config.yaml
n_layer: 12
d_model: 384
n_head: 4
n_kv_head: 4
head_dim: 64
d_mlp: 576
vocab_size: 8192
activation: "swiglu"
norm: "rmsnorm"
norm_place: "pre"
norm_eps: 1e-05
positions: "rope"
rope_base: 10000.0
rope_fraction: 1.0
qk_norm: false
attn_scale: 0.125
bias: "none"
tie_embeddings: false
parallel_block: false
extras: ["capped logits"]
init: "normal"
init_std_qkv: 0.0338
init_std_o: 0.00844
init_std_up: 0.0338
init_std_down: 0.00563
optimizer: "muon"
lr: 0.00766
lr_mult_o: 1.5
beta1: 0.95
lr_head: 0.00799
grad_clip: 0.5
warmup_steps: 200
schedule: "wsd"
decay_fraction: 0.745
decay_shape: "pow"
final_lr_fraction: 0.0
batch_tokens: 131072
seq_len: 512
doc_mask: true
train_tokens: 681300000
steps: 5198
dataset: "wikipedia_en"
Each number is 128 + 32 x the weight over its row's rms, rounded and kept within 0 to 255. Layers, rows and columns count from 0. Numbers have three digits each. The size before them is the row's rms in percent of the matrix's.

# down: layer 5 MLP down (transposed), 576x384, rms 0.0448, rows 504-575, columns 48-95
# gate: layer 5 MLP gate, 576x384, rms 0.0607, rows 505-575, columns 48-95
# up: layer 5 MLP up, 576x384, rms 0.0596, rows 505-575, columns 48-95
down504 104:064092114150129131096136155082090114181143150101091158133128116095169143119143113142079163107114124167131147113130126091088110150126096136122105
gate505 097:138069166067153098206097140187127170106079123201198120158093184148185149168089043138123137106109115105136118148155146147093189176089146154136126
up505 094:102091131145092147083129138145117153159123102169145151122193120180110122145117138157145097113169092138079146141140075098167196141126098158067234
down505 100:139126169135128146120090151118144101174103178162183118137162170129117135115155093104131142087141211146117160125147123087142111122147114127128082
gate506 097:161147089099121150115131135164154131142187102134156140139073148099119140103157092118136097105155184093107173172090142184183218120137101096174095
up506 094:168116173116200227140127135178122108079142118099153101151158142068159157090166114183092149197092161152053118138129173137137104140104126064117110
down506 095:186096128212148133167084140128116109170128147133154124126132161097076212191122158179119100146133074150096128130078187151091173133113152100136108
gate507 097:196123111165112183096148095137184107123174160072164122195089129145118092165110131114128119132143166121121038138129207172177094122139103069095140
up507 093:145135144155095163152165158115078143155080060131130146101138167166168120063145112122119111147149134124158121137163135157086155151123128114078063
down507 099:139081173124135154167118140102142065120032172137124140182133079180139138115131172111133172136135152122100094153170128138115151139057157149130144
gate508 091:128103134162138157145101149119088089118081116125148137143167133185137152129128153168088164118140207111094109127096130149167104121090175134138159
up508 093:167058118113079153192084129059113108149104101130193051134177173142178112082085102135124182102111190174125101133156138182124121125138114098154139
down508 098:136164116131065205069133131127132131177131165079103143104155117160158102119119101120111207100085116161163115113157076088168146134069115071176133
gate509 098:168115025111135133196096133093130111090107132105146105065148137069158112177080125138068092188131165147186204142124099134102140171129122175120117
up509 094:123156124099160119103157188085112150143136174111127132105152137167113076217193058208173138123134083097100125103085121115130115151129118126096149
down509 100:099075160150172095126113167136122172121154161132059103102146124060100102236109174089147091114206169132091176063183099176156148184128150166087143
gate510 102:149176131113132117152111164101126152131080091094080097076130168171136103150129070133117134178096148105139100190158130148134143156077146122136138
up510 106:120099173139153119119133089122162143181151109086121156142153129154146103077109170090067167140141150135139123121135127163160153126131077120132127
down510 102:146115099129145097101117166084151174141140123129145163126205093185109137120098081153170131178102102105100125105116128138108150113159051076119125
gate511 096:123158151119107130149124152170155134085068048159030074151133186104197055119121113117145061194148149106155122133135197118146137089152104087144148
up511 096:105133184116133170080175192127097140156092172117118134105164050126145116103145063155122134157090093144186125093127126155130099168130132190160065
down511 097:151084156134182085203099128103182064182164189162140115142140141149166064121098109117153121145106128162141127173110144131147117121099129112087123
gate512 099:075123128162115157139088113149161173135134139112121131127078137098106121092137115131129112159147194101130110100106106138100164129116144076172176
up512 093:092109149124161112186100097120188108122149133158085127130054163150155083150121135135151117157157095175125157184129144152128144093078159095178145
down512 097:063140127113125067110091165122065078113118145192117158163168120096116110109097146143161120077136078131131153138139078141082164092111113076105116
gate513 099:113126097178130135171150076115134150162131119106197102152161168124062077152155097100072105100100153082088168150129132152167102106146166087174126
up513 098:143165102127091091141111165149115175150166113139077119170148175196156130108128114075109138166111134122102106161115163123124107121077070187093119
down513 099:167148148154153108153129104147131139092214102107067104109142106179077101178154098119171098088160099160069109112134108132121087125200193150152162
gate514 091:135101120134091125142127152114163119165147170107145103107158093086180139137141111107161156138224126144134104135104110126083137091104187107104141
up514 093:142158066140089102085109086085133164102087147119133113113121122145138124216077146139128144199096178103110168128154126114122136158112132109120154
down514 100:123109120143141136056117152142143101138122065067144165137116153185124082185076044110131126148149095110162120170127126084132043103155097163122063
gate515 092:139167129157143035162103120104128132089171184116147153140142118121122198094154141178086110192182130140095168127129167113115132066132155150157195
up515 105:188121087129150140109154162094085107137113152161138082142120127094072135094115158134151103187193131154118139101108106175138106132126176147148110
down515 099:154087107081143127094074129112133130156123066185125140084186157127084140156145124180132106115073112081130103114127106128159093169075121107106155
gate516 100:150118115130176147146121161142130142151151181116173157120076151075111127222138115114042089103106145117152148127094082119120075105059111128116079
up516 096:109101111118174164118115123155122143115118150175103115127104117093121185186164133138039117125093075131074197155140118140141108148139138111162124
down516 101:089167146012145082128121190087138106144130112080193121083162069124156116112087080161168136082155185193227120147147124167097134154109156142145145
gate517 098:118130161104147101062129078068111159132161100152097126156108134097146102129160168158168131093158068124160128141142171092120117144106174126144189
up517 095:146129157130092107140119099152163104148071135116071162183161132160134141166103137131088138177119143093133114182108125146031159096073186121118133
down517 098:186164159119184127125148162098087149119127146062134164183125122148077154093125105095138152137077214129121131109105141127093128095148154129098110
gate518 092:174092174117160116133114194104131082128114101133145100099103121082111110125120128167140133114148082096115156162091110098134133156122130044126135
up518 093:138099104100086167145171167154089092111115105146116104122110165109118100118095137166181103112137118084129161069132101154196068160176120137147117
down518 098:076159156171129127164157140084179107150119141135150158103214128108046198093075111104124118126086157134119103157145145106102154073139104110174116
gate519 105:117094149117111139109089132109164135169143101079115114134115114063097135082128178127136161170110098088115146156080188137131187115120194094099134
up519 104:118107205092141153116130154086168233133078087104152111170079096169100134065070123141101143137152144115083119111120084109069088107113128155132119
down519 100:165059131151173130129141057110159102077148157119153123123175114111134107161163133141105175069138118089116120102118202146136119117063126155106142
gate520 098:081143185167157119101145165147100119166156134179123134140098131130110092156113138141134114084131119175199136178106164133194128111158137144150125
up520 101:102126093114132150110117124100095062157116111122053105153151105097138132120109113110153171127188145058143137094165133142082098170146119152117102
down520 105:156153073183162124164094126132126137116108116135153135163065174119170145130205162089148158118187143086091071141181080113091157140106113153152153
gate521 101:077106159114127101141155171174173141114099092105096141162168134140156133114137153129083117125182144159183093148122089175072098177167094112132107
up521 105:128110150135084126177117126120095116109147138098103146130159143127099100144144100099095113140186148144129167171101181127202114133132143088131136
down521 101:148143095059151073098140118099141143147095113113210147149112076123091190147096134096171137110116072125114160088059117127127130132101109081146162
gate522 099:178102077183112101163150142122101165161130119160111142131157084188125114052085112077110119110127182082117097106158068179141123114169107041126148
up522 097:055126128134136162139149101144174165107104106173038145106096136114167119153185103120124152106084095166120161117106165120116108141163101110099205
down522 098:129103097160181124120149171146099169063129151105172156167126154103136113144124064109091183119122144150063126096097061189098100117153165128125162
gate523 091:197160095118097121069115157084131136126119160140153162089135119176134044239107151133072116114143134153118114145167116104076129128127133134192129
up523 096:145138139090109140172148138125191087099197134128139182099150130091137159071117087159188106152144136106113081121150089067152150130137138151148112
down523 098:140116153148029110153105149119118141142189154119171161097179118099174107175118126092112169126121127140160143083144076124088090192116090160139169
gate524 100:091095050151158094194119091116132095116080110121151115091138233060122126088144174110138091144087097162090121097149121158141089150130092109104107
up524 098:151096083140105111077099131093101177133139135156121143099158157083149152170129170109074164121119137143130136112140154151088135144133105185135127
down524 103:151152097197170150108171145084106110105116130122183147109155099080128122085156164176128117099085115093202089124174090099145202105107139089114156
gate525 104:145082108185088132123115124106136139096157073132095178158119129091079147145126177207110182114086097199161114089098111134093098178112179173115155
up525 100:117116163085142159111146148064166121165098090101088121137130191117101123147137154119141139140184079125129158133131174127109091139129159143156122
down525 100:085130127046165102101114144098154144165114184171081137142142143145141139190116153126115102092177098126109118103154117112126143152135107182173120
gate526 104:160106125179137087126119108166135145110161158082110120122134085120120085140094105061137168134075109177145123145145120163129146117119106119169086
up526 099:100101161139082120162154127175111110156131109126154148131123107129156157141084071052116107094140162143145188102171102131100097098103169125151124
down526 101:159089144124160150090118111115148118109175180190152126108122131003173120107094140135157127155117125046089111099105119125141186159125124084143145
gate527 100:154106105124183086202098150064140091137092154162186132087088089125122143120149122125153125156111127136210183099150124045098128103095104118087131
up527 095:150173173071167158121138123157142179115128159134054129171147166144161129089123156136192149063055133170097175126096170130135147154129130181176179
down527 102:145127116123141070142106100137138105141131128113147142131169105153130185158156157166116159179124109157165129155118147172124120176160204072084140
gate528 091:132110111197096101144144083163127095114166160122090167167132126130120093145146158117130119157104134128157077148150144129108096174118148143213134
up528 088:147126147104147146122102104141096175098116166110141132167122082145129170155131196116104103028139113112108149093110106048123132143147134086069127
down528 094:189124108164131146085154149112160106128082070151082109184182160134139139201163147157077174125157114156124110121186122123158100119103128110193077
gate529 103:139165132075077093081098183159167099118050102145133105114180139090082139064141127064189091091085167094122140148086144151111210140222115187119150
up529 096:167078153104169076144155163120112165102164105078169164143148141126092147165180108133134127174146087120114071088133118121100085158115099213123147
down529 100:113150067177181115148125040093080139121063090121132070081091089197105126140066150135089118154086160199094116175159145148146130157185064086156109
gate530 106:079198154153148153163153120084094117124163147160127144094122157061111142160141085109128152115095111098135109105162095103086125125094106160106139
up530 106:156141098166111180109179144132154119145109137087109148065139107096077152101183112126146120120074129152156141179130108130094095124086147133094172
down530 100:092115161190118194128155085137117101132171122154084065080146145142153171124099090116111160100171156114120139122146153078145149190128105103189115
gate531 103:108089115165124168141070115099161159132177192134159111111164179141089136152050093120081094167158109104078108140089100137142149160133119157088100
up531 110:127110154101149143082134101091109115111124122169104106138120141090136123126152126087121084142143154058161170127094112104152080168118156158062149
down531 104:107117151120114130106114092154164084111118116059134119110108114129080107133093130177138142116100175140159088161096125159181147196063118123163117
gate532 097:124164166128055142088073181130161175150073048144120136166136156120078149080158153168145071178069157208157113108132158125155191130160156134120116
up532 096:086129144143144063140121097130090177170112167148146132061176178086162127151119149129157180133154094134112109082102094118150118130131146098127131
down532 099:143139156145067044131068137111085114118136118174140168111137115150147159093171131123123132158050139150156100138153108116144123134064124160129129
gate533 101:188120070152130111167120137144129123175148146152126116072138169134103114135114115136135139164186150116156115090109197136065119064199078167140177
up533 112:135120102123115082148069154086141115134105119121135122056119131087134078060139122125111185168043108127117157136179104134202091111116103103120038
down533 101:077148184141067098169141137218152120129109146183131127159111134128184132072150084091143159130128098112142118143117134105133154132166082084132069
gate534 100:136174128145107157093145107109123101148061175121107106068128148147197170145115070143101127137067112157076125145106142152173067166079137078124133
up534 098:097110159153114119117156181114134096149101132137102098150144138154121116158156166098151055133113097043103135149172125143137137137121222131126179
down534 103:093175160108112090141086105089128166157067146130163117163139093145099147174119097121121126126178101137109147111108141146148093131162092075085109
gate535 102:104105126157082138164105112105237121187121177110115160100110132121089088128141111148120075155129153168134151123108179154175079158146145063091152
up535 098:122175103100166152109157088229097095091123113166122055173145183174126145125135194093135124141137124088126074117154135172129113141112091141150114
down535 101:078138089110078078138183133097149180171111133116124107135122162118117129125141103130160172135179168119129127151252167167162111101135120149175149
gate536 101:138150116138114151159150142137108153064162158136148119172118123144196116123098120135219183161169105114082163201063129136143063156126106089119149
up536 098:101158109134155074130164110098136123139155091100143118090073175150134143113110107056092146102126126127171143077091111072140148167169150154144154
down536 096:122165176140210151099145146180073129137140135121186130160168078137135193126125117116138100137071123173108152162109127189096163131106098116129103
gate537 103:080166087179120149128117064105102130144161119150129138179153169117092170103116114146157085066079131097114149128140167127122131148122086146153120
up537 102:154099105111066151137139144090118138100144074077106081139079144137089151110158121044162096179153175063108129078142099164146178136192132104102072
down537 100:108121090114086142066124129104170112144145112134085138157180149139155177113131152153084154123157121154108096132172084163187108110136191116151168
gate538 102:110158100158135121150123154087099091146170150173150156097090086091113147107082132126123146129143145136179149121074169164205206143089140106155143
up538 096:166149155114149135132114135140154133080164137147142165150117116111144122104141082183166110144137075112179112103137193169107150158098097120124059
down538 095:150144129139159182091116101129123170123173156161072178159117116153124158124123146132110080132129168149069116216126169114181141126106070148139158
gate539 096:103170094156193137148179184163061095087154167175108127155092123152140098114140105142131126102128167108081174151115118110140063104111112107162139
up539 098:153167086107151152169147138027117132139109131121170194154079109151162133167117103073152159144099111118074099140139085151172065171163178098177110
down539 098:179108145142097116168120090172143105145179097085095101071106163134120166146121107101127134180147096090188079183132156129080195118119127103047133
gate540 095:086122101105128086124145125148142164135136053154057166069094156104144111145188177112162091142129156125124093140127080058120097075123124103142128
up540 094:139167086092080141174109141184099127085155169157168111134104126160167108095125162107126113158097080102062159093153146079131121134157146131098126
down540 100:142149110078151133133103112117091125115114083141119156169100063051176166133129128180083138098128170140103185159100137221140118109143097156145150
gate541 099:065110125126102108152109143109091105148111100155157100166111192098127117093073144146153134134079118196161186098163120148125200175149106182168086
up541 098:123124138146089150076142125163093141184129083104133118167077145116155112133094135160140114122136146095075118171163133064047132160090135148128122
down541 098:189139165103177144152110124104058171175134196110080119095208115076085134078149210128112144141123119076124127130152163169149138080108149114110169
gate542 097:131148107142147161107119122108129133143165141121088135115165125090184106141143100112076155136095160121096096174143087155162100151111137140113107
up542 094:128096138150151135106082073150117149099122115124094151078150142140155167185073057072130125138072136171137108107098149136113158073101117115109101
down542 100:121153156131090081172116239123153137113071197104111119125159109142174161101138157134157103124104102114113071104066126144154122130137148098170120
gate543 092:130117128134103103128149110115105125134132075131192098152095128122107131080144107088146133113113140100124099163141143125083165149195102087092104
up543 100:202193115152174149123063064148129103122117108120149124080096094196208061093171167152114132095058182153077105164118111164130132116170127058118113
down543 096:111116119143130109045198172039128178108088134088135161135149156132108157142097055096096064128107120064087112151137091135082108142160160140128155
gate544 098:169123144048148199150138152111062138142079168136096117123146129211110100123084141143113136122145166129164205128138090080134114192116156161087153
up544 099:141159121169140143138080138129109062126156111132146108135113153159117156141196165131090094102147118159158140156148147114103163131153162143091130
down544 094:030124100161100085148096101155082113120101101098127152114052114157065137184154113154145148087041182133118121125128108158106082143100090154108148
gate545 099:129143138130136093185157156130132159194083154135104109072101078151072113128124072157126162102087094108111096155091117171098165088128144160132100
up545 100:133122120147168144082117048141159161094117103087128142130105065123129079106095098173127144120145118142160132173071123121153150105145119198191134
down545 099:119136109116101128136124157156081098139094089133100119147144121131148099164118171131124071095112176127109238126143147140130083143098099166108132
gate546 098:095143073118110131160141144048184119129128131137181115098114106143089137067086069103117106167171124171092174118117154170139168114176176085108127
up546 098:109072112164070136098211134165082157153123078198131129127125093133135120139077148167133082150123145113124100113117126134167130088132127139125117
down546 103:124090124109126095090179135181111083128124115131132114090155158171138159134157098140074204141067082124165058119092151142102092136114154135145173
gate547 109:108162131151115155142115084175087146081130106065100081148106106129145116140126146118117141116155144143202144110094129121141089092176117118153107
up547 112:176104169157187166153104080167144146107125150121136109162153163172124146158168145146171139144135146142156140140190149104114139132162124116134146
down547 111:178107122084175123143213148086173181159112100124141100154079159146091144128123094117090118081103157110105161110069121144133177103139163122157065
gate548 095:131171104133162108078122159133156137183079134147132112119116119098084104128145119111140094150138135097122129155128140125085154147129171139080136
up548 098:103118110105112107190098160134097171115169151167081080161063125137133122073116094102119120146140092089115068150093124153141106126163113118128109
down548 101:135141122109050076146115088133116124114062163073126154091103092122121163110140143088101108155176112130036132146142169160103173186138163192112073
gate549 095:143099169186105151137170130159091127160132139080091108163140098090188118106156078184058105150185101159092162140077097113109092119141160132147095
up549 103:148126092115134117126135145120090141098036087122115144105067100156154156155098127117141095147103130166136097129172106112063124139134098145142134
down549 102:090129124133122120116205121123131120099132141095129104177161163155136188119115114102113185118163112099119151152132148156166119131139063088127135
gate550 105:159175148177183128062120091120110133131095120041140143106149154175117078094142130100144144133110060136120195116080024154110112126157113154185113
up550 111:128101115169184107115125145128135148104127160068144136118106160104110176028124143154180106074103132173084131111119158131161154182086125099109115
down550 101:147160145116126137085108148119083145107093116097144159133117175107165118142084119146117112124178094122125166121102099147139135156130149161200071
gate551 098:161165164107147127084157121146147125125158117161157114164206150116120094153145126154165169124073097152161158122128076105104124092172079106173117
up551 103:111133110113140178142154107085161097188135164128129133120176156172122137122103186106103135100081142100104117149127105111152101102124160068109161
down551 100:104132123175110077160137195140113085178122114122158103078169130146123116093134141101135139145087155100120114137187202173085101125066142152135148
gate552 103:162134135113049152147169089166111129139086139137111142168088116085087173079141152109106146093114100111120125067100098157140137173154076129086119
up552 102:089123156148131094210111141083133110100144127169115120120114123158162197116134160136148103149115093130089159141064124204133152157184121120053090
down552 102:113144105141103117044097138130135100154140136183161119128154052157126109105085158132104161179159136194116126154063138122117108058087145084129141
gate553 101:131200107087139089140175133107135107102167175098115116115140118144141109106138144090170130165169167123135159132139192111148115125169199132192118
up553 102:181091114096118129091150137111160125149175104132168099138096090140133136132112098203168142094167138110077124138151120188117149125074133169166130
down553 098:099122215161157166189091192091177122102140120161131130113115178146129157071098166115119146079101111117142085127204151193113184148111167169087088
gate554 101:105073184133102127145089139190160147126158148091123082140092101130110078090122082146126138144028147104119145150146118119184153091106180115124121
up554 100:120101092141087145170128138145083153133094102101156152076165113117121144100153160151119164174090113062134127158135192146099163124130165171168049
down554 098:162148141143117138137089128149070120102125177215062122123079170131104178130125221094053115094085102177115189156117151104168115217135089075152181
gate555 102:140103130166144148130076097144084131118156119077105118122068046108113120120158147127162215082039139113139133104085141181073174090135123109024152
up555 097:142102172123094055174149156120144133112142095133195103073114138166117104160134087130134092150108101151190119129165154077175098113114113099166089
down555 105:065131135063162102127235144106160132137121119164062145165129152101152107142093139156119108149080111086071138160122127061117155099149099110087145
gate556 103:102108165114171144149180168122141098139152088155144081185157107146135111160144148101170150108152176130033133177109145120153155106144125139094176
up556 103:122065146114077135103094120142132186158142116090148079187081077160109117123083157126105115178163138077115170160159144130109079124126129145072131
down556 096:130128128066168158177161131152136165105136227109163144123132127129098140102119074084137131077156101109179191097132103165119115108073088123090129
gate557 091:149138155084140147147140183166126106154156102157135146114075087097068126139101080107108112116142116114184135111145123135114123145188138120121049
up557 096:127077160124158072107115131102181102126115159070135179134130162092162180093091123137125117125137105144090086140172100111108162104144164110149170
down557 098:147155089152127160160096105103126113138089168151081124108121074139130134114158141143109185111164133089156162126125151181118153117146191191093120
gate558 103:152175121116116139077098082105097155132112105089071060103113132093116097120105136133148121104114139102104171052119055151110101176205095116146124
up558 107:168122117118120118181107178083134171055136132036131094113120147135112117102124123111103135175156128055139135161148173099122051144151128089143159
down558 103:112115100167143094125160147143171080149125113178157128147136094126161158101105185144137106126126106159116103102077180134092162092148091111126088
gate559 093:141113135091145167097127143121078135131117069209134139093106113141179134127147132111147093040145120132092113176087144159072096107097133100166094
up559 100:203089142099065140119097110109154143115140090148112129110100133115183105145124103159184127133179104125097077084111139124111099111110099083135084
down559 099:156145124126122129138092143185119088086142137150167178153145106131061104140137141118049106128068163126104154103119175127185111123124186126140158
gate560 102:120204131120164096157166145120156155178124106083117175116118121169148086114096057139100165107112097151087125135162129132136124167119080124153146
up560 104:111135139127118092109133169135118101066084084180181110141118085128126151155159130093182089105194121112170144150139119153124140135121156158114187
down560 102:162095198179112122159106090142120131145122113158139134141125135124153145079125149192093118129073147168123158141105136102135102142152103083104145
gate561 100:185149146182145159123100162153147079125090147106152095113129130126072152107192067151087067117137095033127073079172079160081103090155148089140191
up561 098:116098097180152174110108155154088094097092066111146141212115164121137126084126137090123085112107125068086120141104085064156171145123110138117130
down561 102:109087116124113132098125095173191126111087143113188093117151135103169157140121103111110150148066159142098126157141090149123142075078129167121173
gate562 103:133121172173170133127095089150162100174097151180140146147050097157095095105134153104061098132185213159121101103148164197086107098111161155105193
up562 098:148194153146114150111139139095126137126115177164128173117144139167152106122111178108138072125140093090129151137133128112046097077160119143103084
down562 100:060174112170097160159082124043134097164120189157121098154081126080107119101176151108182140130176124134128151122109101142179086124121158157129158
gate563 096:136178053157157118149090128153153152083166146157121111107128137104166100094155081077120096122146135163108142120117139173052152153108176135142115
up563 089:089104153154173075134133122077116134134101132098131070098103115132143174128099100133160136129165149147095154138117138181082134144148110097144117
down563 100:090154076123157130041103136165148126082098142129106113076057165123137082143165072162121079195123056192147130166150166172133194140127108106168183
gate564 097:093147115145124112073135148155094147120116163127104111091223152158183110069098144129133135116090102028092102109180159128099133118148186155215191
up564 096:125128164111142079175100109163087113090167233087136081148116114112120111101154173121078097141107090129157082145188111121116201146178170090146160
down564 100:130061044106142144149125133131114127145109131094144144136103106130093122164123137130060127131118159161158117125158180062165115074133118186153170
gate565 100:115086119148087177120109112122133135170126113121165110091132138145108118144117153096123105171108074145148133157133109064157103181104116163129146
up565 095:141162133097163143136155154119089128152155072135145102101110133157132166156102170155101131108097120099126117092148153098136083094124124136112123
down565 103:138168085129166089080096114063130133129173144152151146082155146142129118113131163171134186130126151172120113120112041083174075159157094139116134
gate566 097:172130149141125140124171165110097179103134193145170134048135134164118087116082084130063106126142092163197073155132140110147147154138115129063185
up566 093:175097117126150118118170138151143148157127150148106090171156141119115152181101078186141154106138130144126092117171155104128139099113153136227045
down566 093:145086154115164143122175120057133153156113108130183151136154126118121156021091080107116159063134097149122089096167136145170122093170088118065087
gate567 112:152150177080126150133076099143161130098071137117144119108121164184162163137076092158059178123190185093160147066077107110134160160172174093142120
up567 104:095142103170082113132135138138157103123105101160131121112131158114115165111070126158168125180104114066109135122108119114168156171196148160123165
down567 103:096147020131125079077107167114190156141143161149068141107126113102174092140109154102126108119134132176136109155201124163153110100090164125139157
gate568 092:115102153091113109082078153123112148122107094132159142140142152145089111113159165156174109136198173112127134157111124083156142115171158155153174
up568 091:124082097171111185175163122109158116186165183108109113132126135111188137141100091149063127149131148098123131089199170091157170115074097142108144
down568 095:177064116181127135130133149143131127097169125104140112112157121110114119119165127232118106169099095105120153194168101172107088153149159123129086
gate569 108:126116089104154133080088153099080080158111099106153117177071106093161113163122118128079135094078110107154158097091183249140114117140107198165120
up569 102:141165182127096114157121087107135139088128086141079117129109084115077174079149078127107101125109167126124157123172110151174153133131109168092200
down569 103:160142140146136148130137131096136152182133144150154155176173094107121191187141138115146127129184134043119134194154127135115102121155140106128073
gate570 104:137140204133098160120130109159095093132122113038122131139101141158104181135148122120096085075153116092175131115139180165092087164081119126116153
up570 105:115133149139127095165089166172101149150140159135171135096132151174165190135126125167116106108138124134178200102075157161199145111154172161113116
down570 102:100145185113118066158110137153169095141101080102115097135117164165154204125111130093083066114153171038153060127111093188113132128094172096113128
gate571 097:131107107130074138114148140171133144198129124142134144127093155113103123132131131130183149135109112152125129140088184110066163167159089139129109
up571 096:166144156149136136170147107155098167126142087153061128135149125167105146109139069139183143170169151106115181163125102133160155133135134114132142
down571 097:140143140161095110108115114085163092130097150122142171154110122203172136127164141098151154105087092065142224157202115133148130098163166126119196
gate572 103:113127150074118132157148110085125059118122068175107142172127134113136114139106161122160080189091135120103092130101163135143152096121154123150144
up572 101:175230130102117125190126160178111065152119183194108134160099040204132151136137100143167133117179164091131097122140110104090109174152156111080143
down572 104:103100131149128133160179161128155104099155117155136129122191115141162143141084132182124161143108127141120161170162165112130121126157125030142087
gate573 093:144092129111140151058134085123120106185145178085130134115124054060151115140158127146081151165083144117067196160132120121137113169214101177145145
up573 100:160086095109138106211063109096117048103119154142144156164155135127091164162136103143043137152140150149102130151124182094129134148116114198103189
down573 103:106077125145147074177076158102082169086119140144128116117130148080193114038108162075163117111114105166130140151082151135122125086112140149063138
gate574 097:144143114180167105119133154105162067099147088095128079129132189098161075132166159136193141106177087148118155098113116129146144136085107115154167
up574 100:122158089087103113163118156154131153158061072095108126139138107057135135144127123113079103159142116107113121105148107101103096127116102185171145
down574 100:150156167132144132128147216115067148124107125075147094132063097157097154098150111205051145155123084123142163125123115103168107115138137124185135
gate575 094:135147207144114106132015105127099089179046141093091131077182098090103155139113164187161125148131143172119130163091168114175154112098113164051156
up575 092:117135166193113145093136137184085119133076167125113125101158130163127127185147173118118147096172149109172136103105173179122070106094111157163132
down575 095:076108061167111137110151094116136135051133084061169154136113141100121080090126086095108115166142148049166102163124088110067150108139152140090161